config = dict(
    d_model=256,
    norm_place='pre',
    attn_scale=0.132,
    init_std_o=0.0,
    optimizer='muon_variant',
    lr=0.00724,
    beta1=0.95,
    warmup_steps=0,
    schedule='wsd',
    batch_tokens=16384,
    doc_mask=True,
    dataset='wikipedia_en',
)
Each number is 128 + 24 x the weight over its row's rms, rounded and kept within 0 to 255. Layers, rows and columns count from 0. Numbers have three digits each. The size before them is the row's rms in percent of the matrix's.

# layer 2 attention query, 192x256, rms 0.125, rows 54-63, columns 128-255
129:165132151140120095126087144088098172099111168114124132119125127069105111098129137139101135141126096137129147118109153062125157132110101134096127119122105120149114119104195133165157104145114139088114104146133109097127114104120139137136096082146153129158130112132109108138106144122097152164149129107168124164128101130094131157107095142105149138114138115144116117123167143088160090078165
128:124092097162142137097101142162140151142143134077130125145111130079125089098124179152124147118097125120112158127171126124098116157108147140087195095133113117133084093151097120137138156073163132155115078115139155088042102111126101144122108117156110104136126119153159126147127128134172121113171142135141144140133133114145113111123169141115156108142136117114133138116171120125133174128136
129:101134153121127110114163100123126120134097129142137116117124138175122102132144182131117149148140125126149133128137111110092155113126131108116117098145112109147111125135118178118194139145089161148125122154122094120104130091151156138093166101133096100143154131125135128089128138108065098097176155158146115149132164161154115124116148112131165103161112094155118134175083142132142137087155
127:133174141127093162108091130070122157131118151159155169142113096123174135149151152161148125116160113094126108136084102138115122110139140100086131162116122103149161123162106124156090157090144122109112139119086156187109135158092159151123131126142111129147119169088119104123112114158172115129147120126131106138166174111116107121078112152115140123127100127137126122120112169118109100096159
128:125089138140084154174136129137185123130100113141103125086142174108175133124130148146134123176130079120158156132157150074164105156163149094126175128146115147114170120146123113135110144121135116165155119144089117136123103120143118086157105140147135093115126126153128165119106124128150093103171128127154089137119086100088128145149104102136120082162149121117143125147114113167093169117136
123:103136129152135161132143100127115148125116130113151113115153130097179132144117150104104088132113111148121107115113090117143127131097107118143097136131129152148135097147120129126116104099139114176103081156131139106127091138135149123103122136133124127090120218105122131131151128146146131138131151092143141134143108162100110147123156082157115142133090133122101124084162128114114135114157
130:093153142112126153098099095134094123184124149100136134130119108101123173119091146084144120125100099125136106085108091122151117092126139140127167129098140116127125110130072139124156153141147113145105107129098118118132125136156120121203116123126100099150125141118100142133093123127082152111144099132131145139147132115149143112086094114124132182190114172130137080138133116143144154140171
121:132118155115135121170107113118156141137166139150123125158119087132119144111152115097134148124121096109120169081159123163144142190179106154103112118128126120118146135166149143161119143171129126136089115163096138120121137167175100164125166175139130134092158164106121157140123121133136115121157143166098079163128187119133132099181107158121180150127181133145118101149132122155115166106114
129:107136098109156116144132142141190106102132113098114154098100175090118164106093159099114129124108137141130135083134131116137134154137132088127173125149115133114136144136068109108145102174120145088138122133104134162107179171137144123133115125143112154110159104117143125120137127114118140145094115129202127087132089156106145156109156118130093159138100092153130157139141138071082134134159
125:137126135118092122118155140096142172152127160094121159165122083135146120120122119136123133176154119142126124152144122126152146114143120128130112129112111127103126155084146150123144141151146058084100138134142129116160150165128119116144162157137116135144121134159105093091118130146160124056153087144125133107132099127162144151148157135154084097118126148146139091119140137147153114161139
# layer 2 attention key, 192x256, rms 0.129, rows 54-63, columns 128-255
129:177125143144121105122089143089099165104128163110124123121130122066110113094127147131108117145127105142132141110113153065128152119117101145106136115113099122137113120109201131168166109147122149095116109155126111107124107109110134121142096086134160115158139123136110110145121134119076150173147128097159123160132106133102127160115098145107150141105138118156119130120160125095169089084173
134:126093101175157136084104128149142148153156126080134116135106133098122097107131180149118153116110127125116158122169135131089113144113136146099193102128125120133092087141092120143132165075161132143111081121137161096045099113135094132127119116154121102138131127152165119150125130128177121116180148138150144150137124122144121115124176144111154104150137107123134147116177121130137177123140
132:102128150116128102117166106129135111125098129141141117113124128163124107126135179123109148159140128131145134135136116103092143121125124111120125096152107114146102126127115182114198144153092149140124117151122099124095124101155153136095173099130098101146155130125134145101134138108072104090192156150154113144133165160156128112107140114126175110166118083166111132174086129113149136079158
134:133171129130095165107085140078126149139122148164144165148121100118179135140145152169145130115165115096120116126076113135121127112140135101100128171106135105146169128165109126155090154096153133113115147119089154186119128166094171139127138118134112126137120162078125101114089116159175112133139116124136112138161170112104104127079118153109128126128105122137126126116125176116115101098152
133:118084136138084149163133137141191114128094106133094124078148157123174139128128144137135129180133075114159155133153148078158101153161136094122156128146114145119170119153126118141106148115140112159153121137096119123130082110138111076159113138140138099124125125147121164116100135130145103110156125125151084136124077107091131147145100096127119091158140116109147125146100114163094148126133
132:106139127135134158142143101128125149126111137101148101120164126100175127143112155103106101133116106146125110125131092111133120129089113133142085136133131153164141097138130143130105113105134109180103073143130136113120091131142152119093127141138130113099126207112123136142161111142152133146140153091138161144140110168105111145118159080147114139122090128126108132090164117115128136115151
133:087142140107124149105103096119097122174117147108138136129111118106125177113092152079145123126099096128135109105119081120147113101131145140121177123104135113124134107125065130109149150153144109145105106121098112116126144136152126117195110126141102089159127134121111138132091111132085151113143104141139147135130140117159144106084096123133130172182116168127146083143127109144138150141163
128:121116143110128114162107119117153140137165136150124129159133086138116149109143122094134147129128092107125165089165126172132144188167100159105116119133136122118148125163148141161134137170123125137086118156096143121114135164170093158115167174145121136086154168105122143138122124130132115120164141166100083170131180119134129100167096147102188144126182136151126108140145108161119164104112
134:109141102113166125145127142146195103107145114106124156094110167095125166116090166097121130128108129139123133086138135121132112146138125094122172127145105134118145143136071099113147112173118149074140121137106131152108167168136145129134118115146117143122147109113138124115138128120126149148096123134206133094142089158108146156103150115125096157129100087162139161138140143066087136137164
132:136123136105088124125155138101132164156130168091111155156122083129144112124126122126134131167155115143129128156140124115161137125144123125129100118106121117104115162072138156131139150151155062086098129124143123115155157170129122130144168157127114149152126134164107089093122123144171122062149084147117143112129097125174133152146158126132081103108128145135144093117132126142148111159138
# layer 2 attention value, 192x256, rms 0.112, rows 0-44, columns 128-255
095:129102151157127155143177113148133110117095094135160142158136116089161112154137123124150080137173189099148125126132140110154120101129097109155181143104135134174118137147114132131152111177167157099118141113164068111064138148119118123121106163144153158115144107150157204122134126117127125120114103094150181106130131132130122149151142135158144157118152135116125122135143109128149141125117
093:124147157136154122132109135107107123148125130114154124166154118135129130129142110175142096095139097148096132173167101115115113116124132076167071170079147156126163108124103150106115091152105137132093095139100116127118147085062102096118139149159122150117115123144147166168100160130139123129107147094139149143106066122103094162119146106126106119141118125131127105145138160118094136121144
098:115157137146158164086160148114131164143119129131129113108126130125118119118166100128103094146101081159111146135085154110125130140178106146078133158140128119190129172104111102162115170153099140128095157132075144120138130115128133133148116136157107121126103124113127150132157106131100158137129155125170093080137152113141119124149137133119171097113126114158137073127143121108123125131121
093:111149122136131153087145126112151137135168075128109129076145133148124106111122144086094103186094146151113202125154125113127135114109146123121137144131142099142139138138105134181105103086149090156124108139113167101134127091088132143120117165154134176129138116137096083148149160132120151118132070135107103132178128093105145127219141135119091064105110143121117121163166139116137110137107
090:175095176115154132136131172123130089171160142094133135135110162119146122133105139158160152169107170147109107123123146136091112134136142141154133102154097116144155134149121106138126151151163181156141127141129174136121125150131136097103129103132164126119128134152070108105142137093097121161150137099162112167121119118137110067155110114145142130151124143113117170126144110147161150149130
101:137065152109108134165127105115138138140103129177134145141105127133129062134167136127118140134084150110114129143126140148118142096122113117129105155066127146037134148143128142162120136100128111129153165137116145085111087119134141154098144163101134103117117103140119136148132141146099116092131159108144107143133119114109104077113139098136141126121123062113118069151130154117160098114141
096:144113143154160134174081136130144062106108144162111120126152128138149133105132144144096153124087159143166132120154136132129124144150113119124142101115116087136147177140090122088152155172128106116119082102098115117143126126098110138130088137119127110095118120139130116139123140112129100129108108139124101109095117122094112207135100075129100104125124157138127151144162132133124121119159
092:135067116144132104102068089116161119107122127120130144149168116111176116120151112129137101140137077109163130155143163138107116129097135161152134129146150104129087139184103133128150160111110106094098136148076086104154112163105179141142123101136136130128081116140109181143151101121165118080149173116146077095145115121133116099178112165125110076110128133121142145105166121134121173135114
097:123092093160127107141170148124132102123153137135155113126145146153086145129150120145170123151160113124153164118132150099118122130157155145099094145094117062094117121120165157146170117198122152139173100132090147096132154165107107110106108137131099112171094137157132076148115122114126163121112104098093134188142141150154110094110133157124149124131162132123130184115126128108153109109107
100:120118145165165115125147109131098135146129144110141125091146098181098143121150138172108125158152128092066128163159181132149124124159171115122124095210145127105138131101121130130156121095137122097080113125119115145088071133118135132153101153145170167104135111147117087104152134086149118134131136116100131097102155132129142138092117098108145148135122105133142098102145169128148095122120
096:087124115052129120160126146119129116138115140098110138132111153118094063115152102094133106148113077123095100124101131140125132091130128129102130155132125090125132108145087103112104140155128169104133101131067132145123139106175098141123130136147160135131148115117129187125122151114070107129169128127123168104166099134116141068127138089129107088155130128098142147172113136157145079143120
101:127113144138117130128122128112157101138161125076113125099118141120112147136135149113108114054135163095160098106137130165158142134158105139119121088105148143083141142153103088145110126142122162115109092111142138136150143115136146122132132156079142043098177151125158129108137128109120161085119140125149148180067108119118132162143134142156121127140116129125155155126114134139116133135124
096:126123118101125125095119120129134192112151154124127163134179141115130111137127134139147153103140166090147173126121155093126136117149131142156141099100103181142133149108114084092114143113156114124114113118169135177129146105142143165157104165082142144145144158134131090089122131105130110131130122085130127188102079146133131070143130145129137103135121110116123141108114124121109149148127
095:145077113124133097130114132122139156100192131088137119089111091116149189147121127134126107155106139108121149132121103125097125110146146168074120132091132115172111129097162090118164121163111134116152149129103128129133129135111133129139117165137122118142156132139117133105148154128150161135122115143134153142170159145120136169133125167127115118154134152133158070081138101102148113127164
100:152066075131102141132119108116109158154112102127134102141103135091051167141124093121132106117136083143143135116069114150100098142114126132151135148211116137114177141131127105092109095141128120106122156135160120122136153137145112122107141136114127119119162106152143141155107158145130123135154094150101094111149137143121106124135123097131098153110119131135134183152159131112120151126115
093:088144140147093136149175145106130162084110116148092099151119124181120165101163135122112105151113111113180138134127118078163112098107125137132133122080104141105116116185110121088151135125146117121125135105126108154102124152147128181111133070148154142128154135138118118128110114130150109139124111128125162133122145171173116080126142128131094110161146099136119114148133127130143135114134
100:137125136121091138113123164124105118130121109165132127145102133149206126128113110122093118098172115166137160121117171099153127109152163144136106073081128131084163102140122153099130183127138172146069102156138105127154065116146127171132126148133137164123128138117124140136141092086101079152148108145125119122112124117145142101133141095119133127136130140129124155123123079123150121145107
098:167148119119128134143143127156136119111133126117164144106100134106135093130121085088134139136133112110129133177131090116085136146114121087126113120090128149085141131147178132163125136133138148109064142125094138127132134135129097091148125116146118140106156143101115137121089131113123157135144086120094171125159147108111127115130128153140116121126124146120162154080132148130131102125109
096:133106158124131109163148107145118188086118091167156148154143107124127120152148138158110143128155092151115106152074164136123118131146170152166146101091133129115130126120151150172123143149110122130124128126073151141113157114130165128078133162096134127187141127116115136116103156103172126113158144119157140129104151119107137138128120110135113149128112117168118150171116125089147174102112
093:150114139129138096130138129135104158107107142140087140131083130123118138121117120112143101087143136127137102140120135121155114117137162174160126093120111109160107119163078077079120121163142108106133134133092111145128152134144121125145139159119074135128126126105208151151109153109136106119119140105111093158161151105129139194125159053124160136104116090108121133123098138139091096163128
097:118124114136091131131139126128120170137107141078132135111094150114166112144143152145107159132087167138116095093142101166114117139133069146156117107119127168106116148126107128120142121133114143133150153119143172122131083134114123136150138138107122111129143141109146102119120133115140111134157108112100108130121138161099106142113126146107159122124119145117101148117149082117119140143121
095:134131140114116109125133116139132135087104133150077119139086104074177151123122131101125118166126131119131125146143145148154138128136131153106136153134156097106110153142114101160172088138101142125127152125106135189149103127169137113102128222151183123142111166176157102124113102139164122160117138128113129120177159082152175163137160148134104124164115125138127089139114127124114164116104
094:120111087137126127133100098113150108124145136156158141107148096135137080138089152136173112103075135141155149131149180145164147126116128110107127124069119130120130126119097117107154092141139150134090119148111139119123124165118110137130106102085172101176093090091148123130129103136156128100136124127141129117147162153091136146132151151132133155114143095118125110164104144129172158064137
096:090153147145133137129086167149145157142105131146119129141111133070160091138165139181110106144120137173059128104124131127137151126113139171121138117119146160116163150090129113152170138115148105107099123144160111116107164134101150100087120087114113116133107140180105120155130125127163164135086123132111108115113136127122134136147145092113116131110134109111117161117107151131171111168117
096:109088133104165141118132113124133145143097144142171101125126114100146145131121106115087145132143103107113124119096058124131146151145155140148159103109132146139059159124133167129087115131113162157122118115131137107139071130110105131122117089094157160141063119098153145148167176129118116135137139123150169144153126106103152104144117095130155128141133054095111136097095095103076094170144
090:101122119138114101155146138128143141104144135111159151111122151141110121122101169155096164096191159085154155131102111139115131118106137119121101114132131155150130167090102087122106125120135148137122114120104050139131119070103142105110141132086151122188128106075119119155119112148089171138133097119097106089166109154176133158098120100133135154134107087104126097115116063103099118134122
093:110145098131154104138107151113117118137097141094121127115128123090109132112161124129137150132185151106089088141170186109129127140122141107090163100143106100129122132063109120178155125125120140116127155132086135134090118142093111143129141129147093139068151121100156144091114138134154125116131088121135126136065108140141117140113126089114147119141129120156121127105111126144187144092095
102:141088131090149139113132128154135139071141134130084165098139155125111171138117143153145146121171136170108144127155186125103139145111099135112113123089140152111118124139097135116135153138102159133082127126150112118114092099153124117116098109167143158136125100121137131145155116123136101093132118131109173149101132099136140146118124157122150096135154139147135153127127093137075079073154
098:131102122115133128138149155131153155089137107109138116152113117142059146117117166159160143075133149150102130120126127134152131133122147127175170117111116123141146123144137131156147181095141107123131100124127107142118080151135117125110132187128169121122078132116099121126110116135114148109104130120142110134104151104130131081111142130139128144105133118109126179099143141127135151135099
096:134125168157148145133100188137161164134118130125161142124103138092146093111039124154084144114092134129150064105140146112134154120140164134137129149149117160169101144120163165141173104161109118074097112108092114085123114136099137153144153118112111125133146120161080122128123125103123165149167148137081113124149103107123126089140116052126140117126132156141106119120125119137145163143141
095:143114111145121137104091146136140072184107148110094177103148127122097128145143083138137107167060113144117105154103127084160115121113112117126168134070114084113107111141114165127156133110136137085109148126098158174137150159105118094155122147108125103128088132081099110140122135113158114111118184122116160159152151132143125158130116127129088133116126127119105099111119133140099152111155
097:167143085118108113147166088130144179115133139148113122141121122134125117135156120138146099158111155145156123155159144118108125130148140124112137136149122167125153147130134178151114119169133131103160141109103150115114120167113110070124155124170140147161136120163152132105119096151085061137092134112139129129074173118147118128101141081124139129134113107108133142109128148157122111154122
103:136173153106172115093159143107146088115166164142141111137144096129183122139071088103159151120129080150131120088100131144150160119123108126111175135150143154093141129115146116132131156139125093125111076120104160124126126157133133116133121149157131161111138131157105112116134165113150110132135145125100108122103096078132129149144137164116124148101134133107125118179165106122152114133120
096:126206079101124137063121138145155156122111162121096157072116108125156112141110139163112100114166139150133099161126077158120125129091093146134148121113160101175147134108116122123117160145108111144129135141107070122110117146127133080161124147147160153149155080194100162110147136114099102128126166116146081134146103151164142143130140165129123157117137111115146169092128113102204085118124
101:131128110157132130121139160143107103140139188124160094121112148123139142118118113135075187156111154115107116106092130115146146157149178093168122108128099121072159083129121100165128156143149093122126139120120119084116092118105124135147134113116130101117178077175144080150130118114139091106123170104154127129102172098126131172082120118130138103131101126155125134124134102112123145143105
100:130101183126141119126134132143138137143110082114127150179149133160129120124136077109133125114076146152102119102120129131112136112113178152080121119143111076099163119145129124165170127107122096143106148108104132109145167107129153125121164121122178109156142105143145179125090133142105107138162121134133089097097063159136122118129131197127093137127130103157168152101176113142105120172155
096:121144118095129128138135096133116141167114131132203111138101116159162123119150128117144114155124109116156104117098105165208132137162099106099093117202132110161110120151134126104119147114153090142151141127124099143131137113168119171083123104122112114133139113146138099139110155138083119114127109106136154133111157096139119107106130120113157103098133122118125084105104133135135103108132
086:141145129150123126136099130144143079092122111133134156112139133118080149126133127144123109170157120142126139089124141124104101120110096115140117162099103152132154136120146118160117115108169094137126143118137206124124100146116121103095118065121103159185094131090112158123134117130148091154107132146157080159137135102122151119127135120134162184137115124101123120124128084111133161154130
097:139150094156152178092147109115155124118066138133136133167129159069097175140090129163142167166126101129119106138126154146166129130137125154172064128128146094131125117184121132134131137161130131114155076126153169108124107078138133139148148125152136133103145124148160168102150147116125154103122134127104148076111125119104144124093123138116130138139118100124137155089118113125151167072124
094:105159129098088124116113143121177116126167144123118103130133139134130147131121125124120110124112145139102146136148142089146114114094159140163133137122137093145128121107135147126080146127158131138147095129080090141160127063118120104092131121130144116113122151104148119149099149126137085132162165111160118134092164064130109084068133101133102124127123121127124110180142119107111138146136
095:114155118148154151132133134148138122140134101146186127113113110111143168128174129143143136143152126151158130117142154130117137137142124090087149138096145129131073175123151151100118153113121154138164145124115142128134121215139121088109100144139157095120159147090149112109143116137133106126119108114118130167157127083145107100111137114148134155151141119116143153113125150122106151135149
094:081091129103142156144126122126121103144101170112128123117136155141108139126138168106124095110149112122136126096132077118079148124133102071129129163099138138118120108146098170114105102184130117130130157123125121161129100172138159158092159135138174130152118147190202152168133112113108116121097122123110108115148118131140174122148138182131152132121125152092110108176128114144158161111137
098:088086139142131138144106167114108137133172148121170154183144089123165155133120093110131098101127087137151151111184143092131162122149117106105126131145101117144120130135134115090138140119119120147130181128077157119129111082087123122156115173127081131161101126155163142085129172132079167128149141148121142154078118138096121145153109129130149157123111097137116131177129099111134134151098
095:081138133117164123135078095107115139131100143132114141102128127125121152125077095141130127152087177117090125107121143092150092151115120145134094139148137111162101112166131144143091158094120166128148113144128108128131169174118154100112124151105152118150121174150175109109143134151140133130116104101135091116162096099125128096149153128144110097146128134125117104112142141163144103134081
100:097095121154154112096116119132138185118173121102125190166092134069123119125139128109093112155132089079153053137128175133092150123135095156113124114106096133117145124111158136119113131096124129098121080115156172138138131164135100115150112119136116105172155090140091099151109112130111156151111169103137168102128106101136128190153119133134137114150149131146105156105135108145144134113151
# layer 2 attention output (transposed), 192x256, rms 0.402, rows 0-43, columns 128-255
102:115127122132066125140116119112133120112168056135139151152139136148130131143138095141142142154132139116139108134105098150126155134128149153118151077138122140112082082155131114114165132144173170135065155124117127161113177128107154116118182161121130139130166100152123106110135079117167137139089083139154156123157170115141132201140099130149166119145107084108138146140108124161080119132134
099:146112132128114145125111126115199155100155175095122190110111125130124164117065153097147103129100147133136146101188120145078108133151133131122196112130131184119110111122142178143128130131146084145105104140098121132111122106103118090164150126115160117129134085109158134135132076141121116074124137101094156124071134111146155124195114139145112104159096154164141100135175131111146138133158
107:140084123106168124114147114095162132172101083105150133120074153150140163109077099142121106161108143079080100151114131143151127117123148157147090144089143113121137123112134142127106125096102117129170140141085134122175092161128145145115124126114109097127141105149128081152112083151141144136142180135143118171134119147136097134080138148120145165122120096126111125143155128122106096105150
100:122113095145100125132157129089124098121147130168106124111132119124163116144120129112150103115129142119112102130133095152119104140157127104153138134168108121117117130203081155123140087160093140103103115151092123161151168195112106109085106142114156100079112137132126152140126119136118084132139112167134116145143181095162139130165117150142140106148167150137118093088098125143119104081172
097:112116126173092139111111122170150121124120150180148123109155142165110108165118127161145117124147174092157131150073163125106112125116151102119180122101149151092094134162138107139160125141096106173094132132133154128130131163132135119136035127144144141101092139121183126140184118106102106179144107108133130169187144144135143131122133132121106108144124091083130108123130140099096118127074
104:083100120161137130068111114166125095178143115127138140106159090135137122110169090155115097113112114122113181108135152103149128064126147128123137135162118105123157108112156092171110120177163134092116152121104117075119101159094151155140110111115115122123116109120136116124097100130131086096107117144147123123111146078114140144140174145159125146108100139141105129082160156085147134110156
104:169106154126082109149125117120143167104172148106146071123053100120113075149184132137135170137108105132136170134093123140140081157144151135113110115136097092140122102126139132179136119113157111123115120123127115117099145130134139187163177175145111163136105101129123124131135111119140153132056124086101138118173123111151160120144118143156164143126093108121121158130125153169147130096166
095:168106127132114124131160123138166092128128128151093132103118083134115135181138101147104092133141104117171153149123138140092152085142170089151123138096128139145135110133116164125171066159118123158147132117081123127143118126119147137151136108140151134093155103172113115152111113126113113128108137114121156104128103136111125149139157119116138133107153164108137135164107134112123119141107
102:141149125140083123100114143105157134140131082134135162129102109152137152142137083100158123132130098150143173124164192096134147130137098120137126119120132110188140141103112134113109108114132129095148106161100125112088150124134126141144115127080126100127131115114130133135117144135158170185097106173154134145148111174091199136114130123097129108122117115086129109152113110140128107111148
099:134140130106119092159153131103090115139149135107082067085137142115074122155090157107097126112101168111111135105093113121107171151148132152147156094128139096148151159088087174139093098118108113090144105101112147127171110139125133104116071123164126106153172134121112134110114103127149131111100142143155121091139137095097113140092149135108151159130121099157158126113155111116127101142117
105:155118129145126039097122124149106109169125123153121132163115115116155140102115105118123118119138140137182083162130175124115113149135129112156140122070106114100099147109163124135109124196116081144132144153130169116101139145113128138120119126098112137111125150154128131130123139158102077128083143127110168123124149105087113115159147145135108082119118111156139197107116113125083097162102
100:062139108144157070143106141103133167116082110157137172104134138114075101118118103154124127144086141142096111120141186147127133113112140101125124127118153134143148145165123097147157134096137132154122135144119140176131143064111141100081145116155105137113115126161170135077129093127119128117072126096156144134113095183143159141141143167188132116091093151142136125139138120140128134092149
098:163130108116100115128130163142095114087107164158168147174178129142134118122115123092123108100115098124122156111138132137154142156141111114121178121091139118165121114115161127145184089085118115097099144135091147125132109101138096161078155155122095102131124115111138100142114102161133122101134103159109126107103134101108135129163121133103125148130100130120152147097112113115193124098116
098:160123145109128141119158112093138094107095111142127104087164127127088119107128124163108154098145146133116083109117143162152052125112148150120144119108146147134129146114107104115138086092132158120112115144118121141127160114105131119174116111146128126107112082158119131158078123122143122104102128120128120108163113162075158095126112118099132148138151088106130110142172129149080124147148
104:114139137134097089164180088110140141125135073148152153135208142150138127111165115068089154086134146122156132138148113115143111075100103127169127147137133108113152113117148127115095107133091086150148079172115147117077118148108085135151130127161144188119152135131157124096163138130123107103155124139131126107107120137141128106142132122110138068135135151149095111135120136148147124166127
100:116188135126116120164110117155111111094127199124126187155129124157152128126174099129147148135139112128126107155194156093125118111134111142120107114118162103129083126133131104127136110084159112136142109141106099163164122136143126142149150126132113147118157163131110134150128103152125042100161047126123165098127150107112097106142105119135170127179109118121140166153138148159118087105159
101:108132101082115140145138131134123104114111112142154100133174110119088117171142118120142109117110127091147156097116145140115152116108149122163126132185144076121085131104122132183043110148107130121105101131143104160106127135169126127111125148123090217084122107150138144090096138143118165157123174179141130078113140127080098130122136122115130140113101167105123103124124106143097165130124
101:171106112119142115131109116127132137144096122128127118142081109104152121106101148115123138129151152119192084082141133129134120139116156113150118164102122113158108127097146205091146163131175125153081103118128160119108149120112133112088118126133131164091159119137076144084103073160110129148136092131177126106125122112101131148110167151082118158097154128134123112128137118138130079095074
099:129165153147136107132112126111079107126124086074139138144092122145113135148121114133145110117118114166181127162125066115105103148127146158116119172107141182157170118097095133162154140123115078095154048130122155195134085118110149119111128126130105122078128126098131121096121129110150108137105159140163172112086132144131101125088131106139144135181129098134106123127107172160116153126112
101:109151083112139111148113101137168145146084179107114122123115120120159130099194139103105152144154179117172124134108127162092142116114134118122135117092130112084139122117137118136150132119097111093126147121122113112130147076104115168094140146134091142100137095124113115131123115147129116151135118140134100154099139129115132075092133089130115110143089147114120106145167118149141151114121
099:132125130094102105117128134183108141124085136156157096084086130082107092149160086129116150112120152131105169163105104107163127134093111062130169141145136164128124128151136121145097197124130114144131115143149133154120103170158162137065120158160160109128149107100157126140155145116148121126099153133096127116148196171130124135126142077180113131115164155139128131139147141160139059180122
103:125134117157133126103110124119134114120118162152130100122116184117130107093112150095106147127058095111150109164132112115138126106120129167148115110079114094157091064125191125143123150140129127134101180123152120134173136150114170067103111118171122136177137126120158130067126150093178101161147139142134152134096142117138137140065137108130166115145195141092143109156138130109159119085116
103:160175117120129149138154153098115132105161086124138157126143117100143093118161165117136102124162136127177149161088088151119126077115127096116134086110139120102138116114149158138107120116134116135141109141138099120166126112120135147205171121132139082081124133156107071151115190117145122086144115094163157103117143173147102171107132137162132169150146118100140100132130126113101082111109
105:093159127110141146107128139179135175103149123126147130106177087120114150122163163147135149136127097125108122157096160112148181125134114124141168142106134152101131184161104180129102126105109108127122121084121124092172149159153113105112152138139155115124125134137131146152133152084173145126101117133108112114075146114108138144126129154137169082121113084152169104157124122110118113054130
102:152153110114123134095095153112077103143130147106123129148138127136155154096148080104158137130118131081098097115150132129140129141090141136116145125106093167173120177077126113141100131152160126119124114124180147098104124135123114159140134157144199100105113107139147110184128112117142173127117136118117156124107113181138127119119131106113102114147179119117124139125119129089155141124162
102:106150144117129140128117110077098106124120125152136153141134105115113078150156146123134108099132144101176127130129121112147118171118138136095154156133111143052156122109135159129106141156159153123118124137096116144122091091129116084109082134108115107142129111169212115153125174100113113118159144177120123139138112177146151114137113128111116132145084110112173109142146155122149132107111
101:126129144112090157134129148135114100132154086141110121130133137132112130163110115111115118117157137112175108129126150108084089119122158099145128173119131150103161137144112136127156155076169107099094156138125121126152147129146128125175138131107117175117123140093085130139106101128145138110139145158136136112161137080125112158098175106139117127121095122114131102116152108163143087107170
100:140107151127133139153115086170099164136095122115152110109063144100123142132151126142111110136092128076131179135116157157132137163109050124144111102113144118157143134118119088113148096121145189111158142097140121095135117152136139130161149123127167108069104144110087095104116103136123137167151141138159123093109150113146144136159146142120114130128065134154127142105125137148155123096137
098:126119132167148113155143116098147141104105095173096141141088133144144158116123143148107148137147128123108143159087135114111147115142079106134176154141118116220089153131147082138142127142150113123115168131156125131110139133116108135128114178111129142102126146122146113123111149156133122115086147151130127148098180119104136149124122099087151132150136081136144102147158128114136143132155
101:135104152136121181140124135157122143118135157136126136155065126124102113124115117141103131162119103167133135091103110111100093162107165117106134171123135095134132143109143132158126069117146151132086181114134099111135122180124132122129064092096146098159131071123118088153125144154158094078078132144140131175095091159103094140136145107129121129172126142100158122139117093139121087133126
100:156091131116167170145107132132139159132110133119169129104127152142124138166102141142133164083134143103135117200121061116092087130098177145133105065081119122134145122173122126109165110120146130137124119149105108130117098120148142140068128203137149136122163144126171168123120095140128116092100168094098116115134150114115099160106155146136083104136130134141131126126118125100130103109213
099:113104103154110116138088167166084173148126135114110114126122128135112129148100112145146126098085109152154135094110120102117152121121143137104132147096154135182142131115137156120089143145128141146124110123131109124122138155159092129148129113146108118153152129138114113100113155132121090079147132155124142140164153132117091151168146109146108136109145128108126147073126108146148126117149
103:140130140098105133129089111135154148135122111135121099154129103104141136118145165104136117127153135160096151141113145101128144117107166150170110126078131098107141114129100111118162150141095151117081141117152125114129127165161180102168114106134150143118112112111145112114102112151137142065086091165123144122110114158161101158134121166112131091135120120154114130186092130159142099131139
102:130128119133139116121142114110144149111139145143095155128106133129134154085123143141138085104112119114131123150123140143100131125141100147161105146113122152122158154138104153112160144125117109135093146151168125164130113108131133140144145170063122087153109111131125090170126170127148126072128109130105116168146158105093129127089129160107109083108138124131129156133120140150131134117152
106:186165122110161107094104155134149131120098100088138113158166109113128154140167112144160134135123146133126141106086124136128089137118099130106155123127100119147131119144195082163063141113111125101084112133135138093110131112095125101125160144137120144124148147153136151140140156114095084153164111131156115137198144119150119149109110124162114126141086125107124117131165134156149129104127
100:117130125113197109164116114116111156154100155208108107158104107145123145128160144111120138141149108091097115116111172107093133152152129162141141119149106117111105106147138100168117136145098148149119068104100161126150118153100109110128111134123124137076130135089134138143098126125127154081140116132095140095114113096135097161118130136132119098176145106164114122129121104148133138137139
100:113118125155103172146135120110072176130137142170124177148106126106092174167078131142093107122100121095160147112104096172130128139157132131138135110115136152158110160085160127130099091141152093115151130129131108099123106091140093156114147138158107131098115088126106134114133110105111152128159111113149118137161099099132120111077100146155108142151117090153143172091157153127117110126138
100:115130119096146143141147139111117130127124070138109172135160130113125127111128117115128139149130124114144141173142086141135112159137129147140135149106106127103130136116115123167099106110113153138162176107138136132114151165101139081121157137066098132147108130119179128099135072138111106156130135132124129107092124154142110107140135137149144110136181135108139159072161136134128131134153
103:165128132081163146156106129171124133093138147093100127104185101129136135082138128138145169156156161165136133131138152116111111072098103149142127095144084130135112124131159123140121127169119116134157163107119140151133133069124137147138128128136123168136137125133132106135084106121175159149164150131092116167139125134122119123115149101101134127135117104133091144151140150128105144103139
103:127156115140113125121136122147150108171111126152139115119089142127152147144109135149134156141123128133157149157180109088148139134132123100142150112129131115114159137183181160133102146150070146113075092081133141154100138089123096128111116144159114122102132091136116147166108140169136127184160118127121126123156132151149096088117130118150166112128116107144123127093117126070139136097151
095:107147108143131144131116148107144097115133134123136121154109140135114082124122145132094079132110122087079147123172101143145123136129128054155087091115144129117122155120160121120091146147142140141122176128097119142090152151140122155115108101156140173159122163129128140148130086167098140118155142125115146116149167155136175082109131129147127165167152152108146130150139113158111148165111
101:120166132112102130145133119128162176147133144110150111122114129110135094103191096147120099117131135108110100140148129132084145093106111162141146137120071149139137116083176146085165169132129085138085164115134132130124129117119143109095166149104117107156116088142140156098171162170106111143130100139109149156156116162115121118140146115147113119168074146109133172059117123073122116135114
104:143103107127086103136128141088179139157077114149145142117161152129124176159154095141123128112119086113090123063123124120131141118139159158060100142155148108114142150124152151173154156130132138090182170109109123145129163161093103133134112158116113096111125105121097134108175089129145092111164157141146106120143137117153104095155140138124112146163146121154117121218147128090132093158102
100:139099121143102105086126112093135145156096161144148116093176121121173138096106117149113134097162099139109127111101150170117153138114123156123181120104121096140088087118118137100137066113118151120167130104188122129148124128127122134131103127123116117167138157080113136107103130117091108102152149128119172098161123155154143157143151149133096108160088124102117106143094142160157138124156